Weights of a small transformer language model: LayerNorm before each block, a variant of SOAP for these matrices.
Each number is 128 + 32 x the weight over its row's rms, rounded and kept within 0 to 255. Layers, rows and columns count from 0. Numbers have three digits each. The size before them is the row's rms in percent of the matrix's.

# q: layer 3 attention query, 128x128, rms 0.0414, rows 122-127, columns 0-63
# k: layer 3 attention key, 128x128, rms 0.0414, rows 122-127, columns 0-63
# v: layer 3 attention value, 128x128, rms 0.0412, rows 64-104, columns 0-63
# o: layer 3 attention output (transposed), 128x128, rms 0.0514, rows 64-103, columns 0-63
q122 100:081176157087099137142155146143142126173137125068129144104211138103126147165125133125105161155100155109134162084169095153105149102154145149171164115152125100038127188164017090136120156112094179
k122 100:123039121200176077130170185114107071103172183131131133178111123181162094179099089112130115143170102079129142140065102175142105158116130145137141124090134134110127105099202135075183127148110150
q123 080:126177102114089108223134151136129150147132195085087163095149107130137156152154115145183130206149152169202127103198061076133122179065089101149092105134151207111116121114149120111090148086154096
k123 082:108104128129129168130079070185135024114084148131173114212157149058110157149109115138082138099139144141095130110048096133085157132127138129074122129075150117091053120136077095127172130162146180
q124 092:097124136100111150125124115143123148129134176164164135165178088121067223195081084105174111163122156095116090100091075158122107150126119097137135041083155081105131160137079091073091133137126129
k124 090:081121128201181120128100139155102103075125110142082093177147120145123132119137157151193066125163089160147124117081100135167150133141149118128155142121137155151108104124213123094147097175070145
q125 082:123180154139179100133113163129168206145107140077134110158159102116161126154160151115128094126180103144100106142094115084126079135093177111120075184162107154169116185105149138163108141145173104
k125 090:150191139151108137200138115070152131100137087122133114154146151093131164154126143175105151108117156093105101102122099138131197061169109097081134145177111109116090085161030106090096130128142172
q126 095:145212112114131155128168148103144114139093130118122178131104127088195153152112126109110158142101147102134171127207168133138115153182146107197109169143173116090139106122115117112092121118138135
k126 096:113109082137124121123117102159169102107122180157148125132183155180127152158105148148078146154124108089158136051167114177146079165110129114091109082067130173099114094094087121100140134109167082
q127 077:174109124087118102160141098098149137159144055120106096101150139174137133144152128136110175145139157131090119148124143092145100146127129129095079172091159121166182146134090177154148080070130103
k127 085:094146160125116181147158142084147149145149140146136101115146117095150139164113082223129135154102127107111114062133158140131216150128131171155121098149178151124171143154055089151073187109080138
v64 096:169116096165119215112132173182158147077101178107146158083060133117184101123119130172103105101141134111097052112119141140112112107084135081112146134103117081116134134171098134136104135123130135
o64 107:118193181123142046154135061111121126141072123138102154140225080127080185143062132121169172105117108149124180156173133105132138137182118175193142094167122125124090087141162138133166124132138101
v65 101:054141136181190148093166111167110076144193134091135128138110142118131146155058109128104128182106127101132123070156128048100118150152148138122177142066210080126130136134135100121100128115133147
o65 106:179145117127080087159112119127135097098108115137130160105148140174120100061123192166155099070185157125109110190134142164131154089118108131164103166230118171126161086109141119137167122137088118
v66 123:203092104062105137124186090113168167075084192154155107089120150158097139118142143145110116096178189120084090089144118097105122091103082123058126145128123167056166102133132180128131130141101104
o66 127:109123177154116137110085167131121149189172059137075132194114092083137121093118113102150107130070055162167153128120131144121189172146115154237177100152107087148059148168100069107129133120101154
v67 114:167171086168160154124088069137141135119087110109126112123166186118102171125053154119150149152178153112154195097069125128142148112137130070165114119136196103120154072154194101132085108092125135
o67 116:141067174121111090136113204117138134168147141163133114166108121135190091124101123098115107057119147133105106139157154113107085102113113154104128144129084149192092174080066102149141158120097141
v68 077:091110197146095144125138161141051127108147112190120104093177108090124174104117162107157080142143116081147093114122127128133078203096165107169124078152189146148106120113130167159087146118166061
o68 082:124140103148136139101174131111127125129107134070138131098148168147102046100135080140159142110120157162147139132143099104102143115163114184093105164091063085081096137160116081147134083127105141
v69 116:132162105126133110154142154179078124192138127060078167144163152076099136162143158126107138137102120161144139122110116109173203139168145077163111118101120107155109116151132070098129117129149231
o69 121:175129091158149146124096085090175093090101117135203116110086111164147110131104133107107143140135175078097091157175144186127037084079121091108133113143181175131120105060127223179174108162154077
v70 108:131127073170089159094105179112123117171145100126111141173084127111103081153135099122145125092107136147102056161124114128099123118130149130186076111079071109058177126130117090166088098100155087
o70 121:157163174147153077152117043154136112077111117128151116099191106131131184117103132119130161145132142099160156061095133081134116155103119137094145140154142096162147148157172142124136150141125157
v71 084:116104120131104127094088133158124082091187112096122146166148126149074165127088126149124169136079147116210167130154128112125143112071197125132136109087190194117125126145199155094144154072141170
o71 086:140116130114151096166137147111173106135102122187103179106166099138145063093142158053115105124129104116115097117128115146071105121161106108105106134152114077101153110110056097148069105120129081
v72 100:123108190126113106145162124080115105108131124223144123146119111109139151146148114114147071137149103100093146166110096135106160172140171170102145088146139164193110161123065126186137147195105085
o72 104:126111090128051231112179175179141108133115118077129108124101194156083089121137118164111176123111143140146113118123168105156159166165085139133106147140143126041093116117205187129117114078127144
v73 100:106098147177113161100158097098140095091189183095162098107078111134154114214107128087098098190152085128113123095117116122085108099120130109176165144118105123132129191095148125100106180097145062
o73 108:152146146105129132116131153107143100150119074099094183123155185119127179063125135148158140063146125124108142185107114101168204166157117132119093145150154114104144083158163124168118094134076173
v74 077:149151108146094158180170101120137151060130140145134163071176133122103103145115141101176080137158127142093170105124141108117109111148083140156102167164078133107121135073142179127141157162092141
o74 076:090031108048153112092113202130125119181177141142097082119099138132120095122123095168141132112122075124208118119156094160115203102082192129137168117148147121153149162184112155148098123141147151
v75 101:108144110179065174137124186167092128087100132184148194175116150099160120125185112133088061042100173145068073106120090093137090129155117105114070154112102157090168125131098138106110120091136063
o75 107:161147131115156071114139084126128103146145106130087070043178115146115118137096150132186169164114120117216177137198134111147183115125154176166154099090121088130098153146171107166133114152149142
v76 084:082117173136124121104143141095075123206196094183119112143170153076124144094117140111154173214141136109126120107110151115143108112075158096134153121184150118151153150148154130160093134136086162
o76 095:137118062161145153078127189134145125120105162082174121130115143143134115156158119112118082115115146119125142129041076113089125116160137128075086152082154158123081117131075106099173129106137115
v77 094:138113140170092169161074130147158156122135143064172127162088045082117092193144067203106115130147117117135150143161102118071104121097163078099146125187088146121083125170104182132169159145087104
o77 096:115152157061158118086157114073105106139125129174069171138171187185123157119138155085162145104135108147102132163097164111163144142185169184120083124128135131144110107121166131113100143119122092
v78 102:112079121129065132113128142103105162148142168164092165144109105172080122164160112143120134084092133147104092158178121101128112122124142067150100083115105140088182113087110176143189146136134117
o78 108:167155167115187122149171099112127120074111066080152135118148167098145112126103160097142135175089112109148149114075074119056169127135118168121156109150150073120101117170148107092088116135119072
v79 120:122111118149106080122044068122118112160114104119160127182126128162055211146151127111147123133129099147140139164159105126117192124132141115111108081128179167144115106172126156125130144120156112
o79 124:149090162099139150119202183127150128126174129122096127144092109086189046097120168151081143149112156155135176090094147089128089095086146133104141155121086091087125153073128132117084107116126145
v80 073:138106163163071143101114107086059128127145034115098175106135078138149100163186126086094159184118089130186148114139152135153106136120115102180117115126094096152125211096166109158103151137114136
o80 077:124121068079194096107177139132145077145077184078168064108144122120124156126099090148150126103148109097093114168052034079109150109118185106071114126080157149138137137145123194093128099097132130
v81 104:150101139097107126129127142097125097182091117169163122054105190138161099073119167101178089135171155104097108171118118166178110128138108116109091080126106146163173169084123133141152067100146128
o81 108:117134131145099107129142095152137210103142126087102063187144061111099203164142034156070143156108131192141162104121136067113131147106133145112100180103168115127039148156107090112133151125123131
v82 108:108133113126099099107099073158107185202107145154127123116113163206092152101085126148170160106102139102123114132167170111125103101140103070114106132168107131131176121151116182132194110142125206
o82 109:143136160128141134155111163114136158038166118096128111189181092055139089155135155098111084144137088120110132122091110117154142104104137157131130142123127113160061099138088078117108137113115041
v83 077:163133134077130101167150076125127177109140101154152138147116150075121160156128143113091144090210112080149106080110076093102151157173152139090108132118179129091145139138083091114124111156125129
o83 090:120106157177116157111131158112120166140155087100125100129075138152134082109112145127121107125056133137052098123143144146157139125096106119216153141138088165163057124102167124152159109151090103
v84 107:145090146186119121043077129108113150119083100194163139154148094130118100091205136075148134153174083096141068176144115153134143148154152103171108146163153137143134137150122147147130162159152146
o84 112:119103128094140123161206149159109131153135160086070103117118124049127133158065122172151160151107150180145189089100114080097119095136184177076097121113074133124157134120115184144141106118122134
v85 114:111159116170126123022132112089127115148156076105112146156140116177134087100160116100103139179132128114102109126163133120117164109176101158149107166128131114106155187126120084142053150152105142
o85 113:179119118134154113194144157193135094103142154122132148070154096106132164170094140140135136105123102129137136127068087095131133173121148084132156108151124135140175092129176223151177111100144153
v86 087:079099150052147084148141127100121172151099152172120104082142096188145089063152119129153110088110139119156113105135112156165091120060132161115143111132134117148143125059128165136235155159157117
o86 093:112156163201069169155124129114127142099142109092120077178126114101087153145149100164106111184168090125126140136145116150128131182173123113140121119090119111099104088205139047123089117128084125
v87 095:152126143114109118146174146133106161190175058087096129100164139078148125118086174148126179192121079142124141111120142096124128130112113157160138145140114094100119157120142105153053077168128130
o87 094:118131055132161103099124135151146111101073142080208148084135094196093116170143088103127086076139160081117080128087091147133109117068136063112123107130157171145121107134107164104179141129141116
v88 103:149160084115061141146159142172120149114049146116176125088121154173179076084132176125160141117101184137120125140110138171174116102081088117107107113161041156176130168106136175092160144147101120
o88 100:089107159128125135112088140093162142143172190155114082185156126066083200154150103162158121145124054133123122140164138115168115148159122118102132113110187110096082115167073138145109127119130142
v89 100:086104116116178095164162210170144139222145153080101142159109176095115058098108115147138110097086122135131089100124103118105127128096159133177163129129127125104185120126091129197132084129158138
o89 106:161180118156101144132109069125123112036109077144178125111155070196085163122110155103110130186146197098146158112136149140144082123094131129081076146123133107169130089119171059083176163144135121
v90 096:123125134115071120112107090073108103123195154154110119109146109169075178146158117099154152150148144089151109143122172139160111112102115102170092119208080119118186198125131174084154140097117170
o90 110:165108132110200162123168183141159151141075118098139175136117146092190100145116139066109125145068086125148154146149046130076188140182154133111130136095174122116067074142104142178081146184128065
v91 092:073082135134044169116162184142124119097130144118132184150123134181146107141162156162099112128111139158150173165174094139120113125114118084122107100137125188133142159066172186096130194095133137
o91 090:156171124101191117143133095084150104137175077192071105126169161124139175133119120098140159169126150132112101139099112132100185147134110111099116116093146073113131126177092088129070108129138117
v92 113:101118128190170140116119121196072122098073146102184159137138142188144066109095106092111105160040186124108148113206071085156143078148094161099142176074115162150107134134118144118151175139135119
o92 122:145123149108084083142105120084136111144211142176062078091142093104119151110135179211145113109211090149117144157117186177145067120116177085163110121187151132131176119093129138132136095131127153
v93 106:102122115162084222123112087138111100114130126097133173098110167132159135104114159110128112150173139124109147091063146166180115139184119034162124129135113121142153166137115119067123141114140109
o93 108:183104172119175035143176139099141167133115132129112090119145119155140125155087115138127130097083110124151156166155111046092119109109136214140157100108135112121112084157193124168104107134064108
v94 097:145088131062134044069159084085148133123120119187136112138169124202115175088142141110112171107113158087167109126174169111126174121116136150076099087138227160179129146121162136164104121134086183
o94 100:082141118183092161172132174199110136106117126080136146128090069080134100138134124133126076165102095156135124109107078165110116149138046085150162110149068130089083094097094108072128133133192093
v95 085:112147122161097113084128147118109142156135153157185126183115084119135105061158101062163102111086120085086072154159074105111143075167128173123105144186081129097163187176041081166116110139133088
o95 084:137138129119120164153138099145119114096144140091097170046154099134107148189081208182105166144136149132137190104134135104175136183145148101104087129110152185128145042079203192154175129115144133
v96 093:193181140077131140194178139120128166120120136181099132072127198124146080125129149200129076087164146161121165102084123130134121114104081173099062114115120122122120124105169166151132103125106163
o96 097:078166065132107142082073132176128097165152125153140078142153100170129161141137028048112109115137123126161084119167133138158172161127139074128162159117160143178085194176073110122121178111150111
v97 113:117104133145204123083177101118169134117122172140134101151127098133110109149114094148092120131084157132111102126165105037070163107087130134089186097084203156106138079128130158154103159167103113
o97 114:113138125138048154167100123124109107105183079123132175123091172098141147099128194137159129118133140119114110143106128205128145165185124121173100158197079129108103133100121131074150117100130167
v98 110:146104128174173162108120143140173111104131187078131112098063116085154102154112128137104111104135099119139125107074110117133168140099185095127178081119197129140123133191135080132139129039145129
o98 108:128182142109092113164127081117094113138071081194083180165129145180131140085129168118118164108134139150108159149197218106137103090144088173083115158137072108149128101097152100115101165132135086
v99 098:093154101166125159148110108143146105118079148148140146060142128139151183068171154128134094098156181120096100137080131121169126159074106076105183136143149121147152144165101153138177083121126141
o99 110:152104133114093083149167151116131129130127132112120117146123106129114070160121105123134145135103093132167188167217145100123139093182142184162156128095066096108090118143145118118129134102109087
v100 095:164159127143148119123158166121140127186111086132091151145099118088147105135143098140123177098114095124152125131124156069126184161111150124148109104130152126107132129175120060197098023157069167
o100 104:081127051086119092150149087165082124081068165096175120124122110179106097153101156104145105153098134068131101120175113139134095042120119146106125125141125110171105110098167213042144161088176081
v101 087:121091134092174112126155130127157194070142176121146095159178101157108117156132081131145110074144175116124149092152136085112137106125124147111130132175155150114157088112134138107143173169079117
o101 094:109127159150129159086058155130089124138186102174127146080076157135157144121139156107129127181119072124153125109099090218109163180192107116180137129127101152158123111123152085107161127148156130
v102 106:159147084134136110092169169162151133115144151061124105138101194120154105142095179124149180147106146114133124091126107135137161071118117137147125133109148135128180134120199075157078120108136158
o102 115:156124150177107107142049158101135118132131143167120131153176038116140184103102097082116095123147122101088143137144137110119076156122089075098104122141112117158111116108068101135182144165131151
v103 117:146091123133180095086148099127176151149164124130135143091115157165159124118092123146132215123100144114183082113181171082093146126091135172089146093093164087089162120103163131196067080141114207
o103 122:089155160166092087164113143147094134095091136101168114162167069079149127137107111120142059156156119113135167109081100144120162103124133116151104131202082163162099131144135069044139184125132107
v104 111:118107124122144127127075135147125131102141076101147110135125150190152150101126144097203193138095106103200138150184176173122117117091150176132139158141112104138135180110179124106104128120134140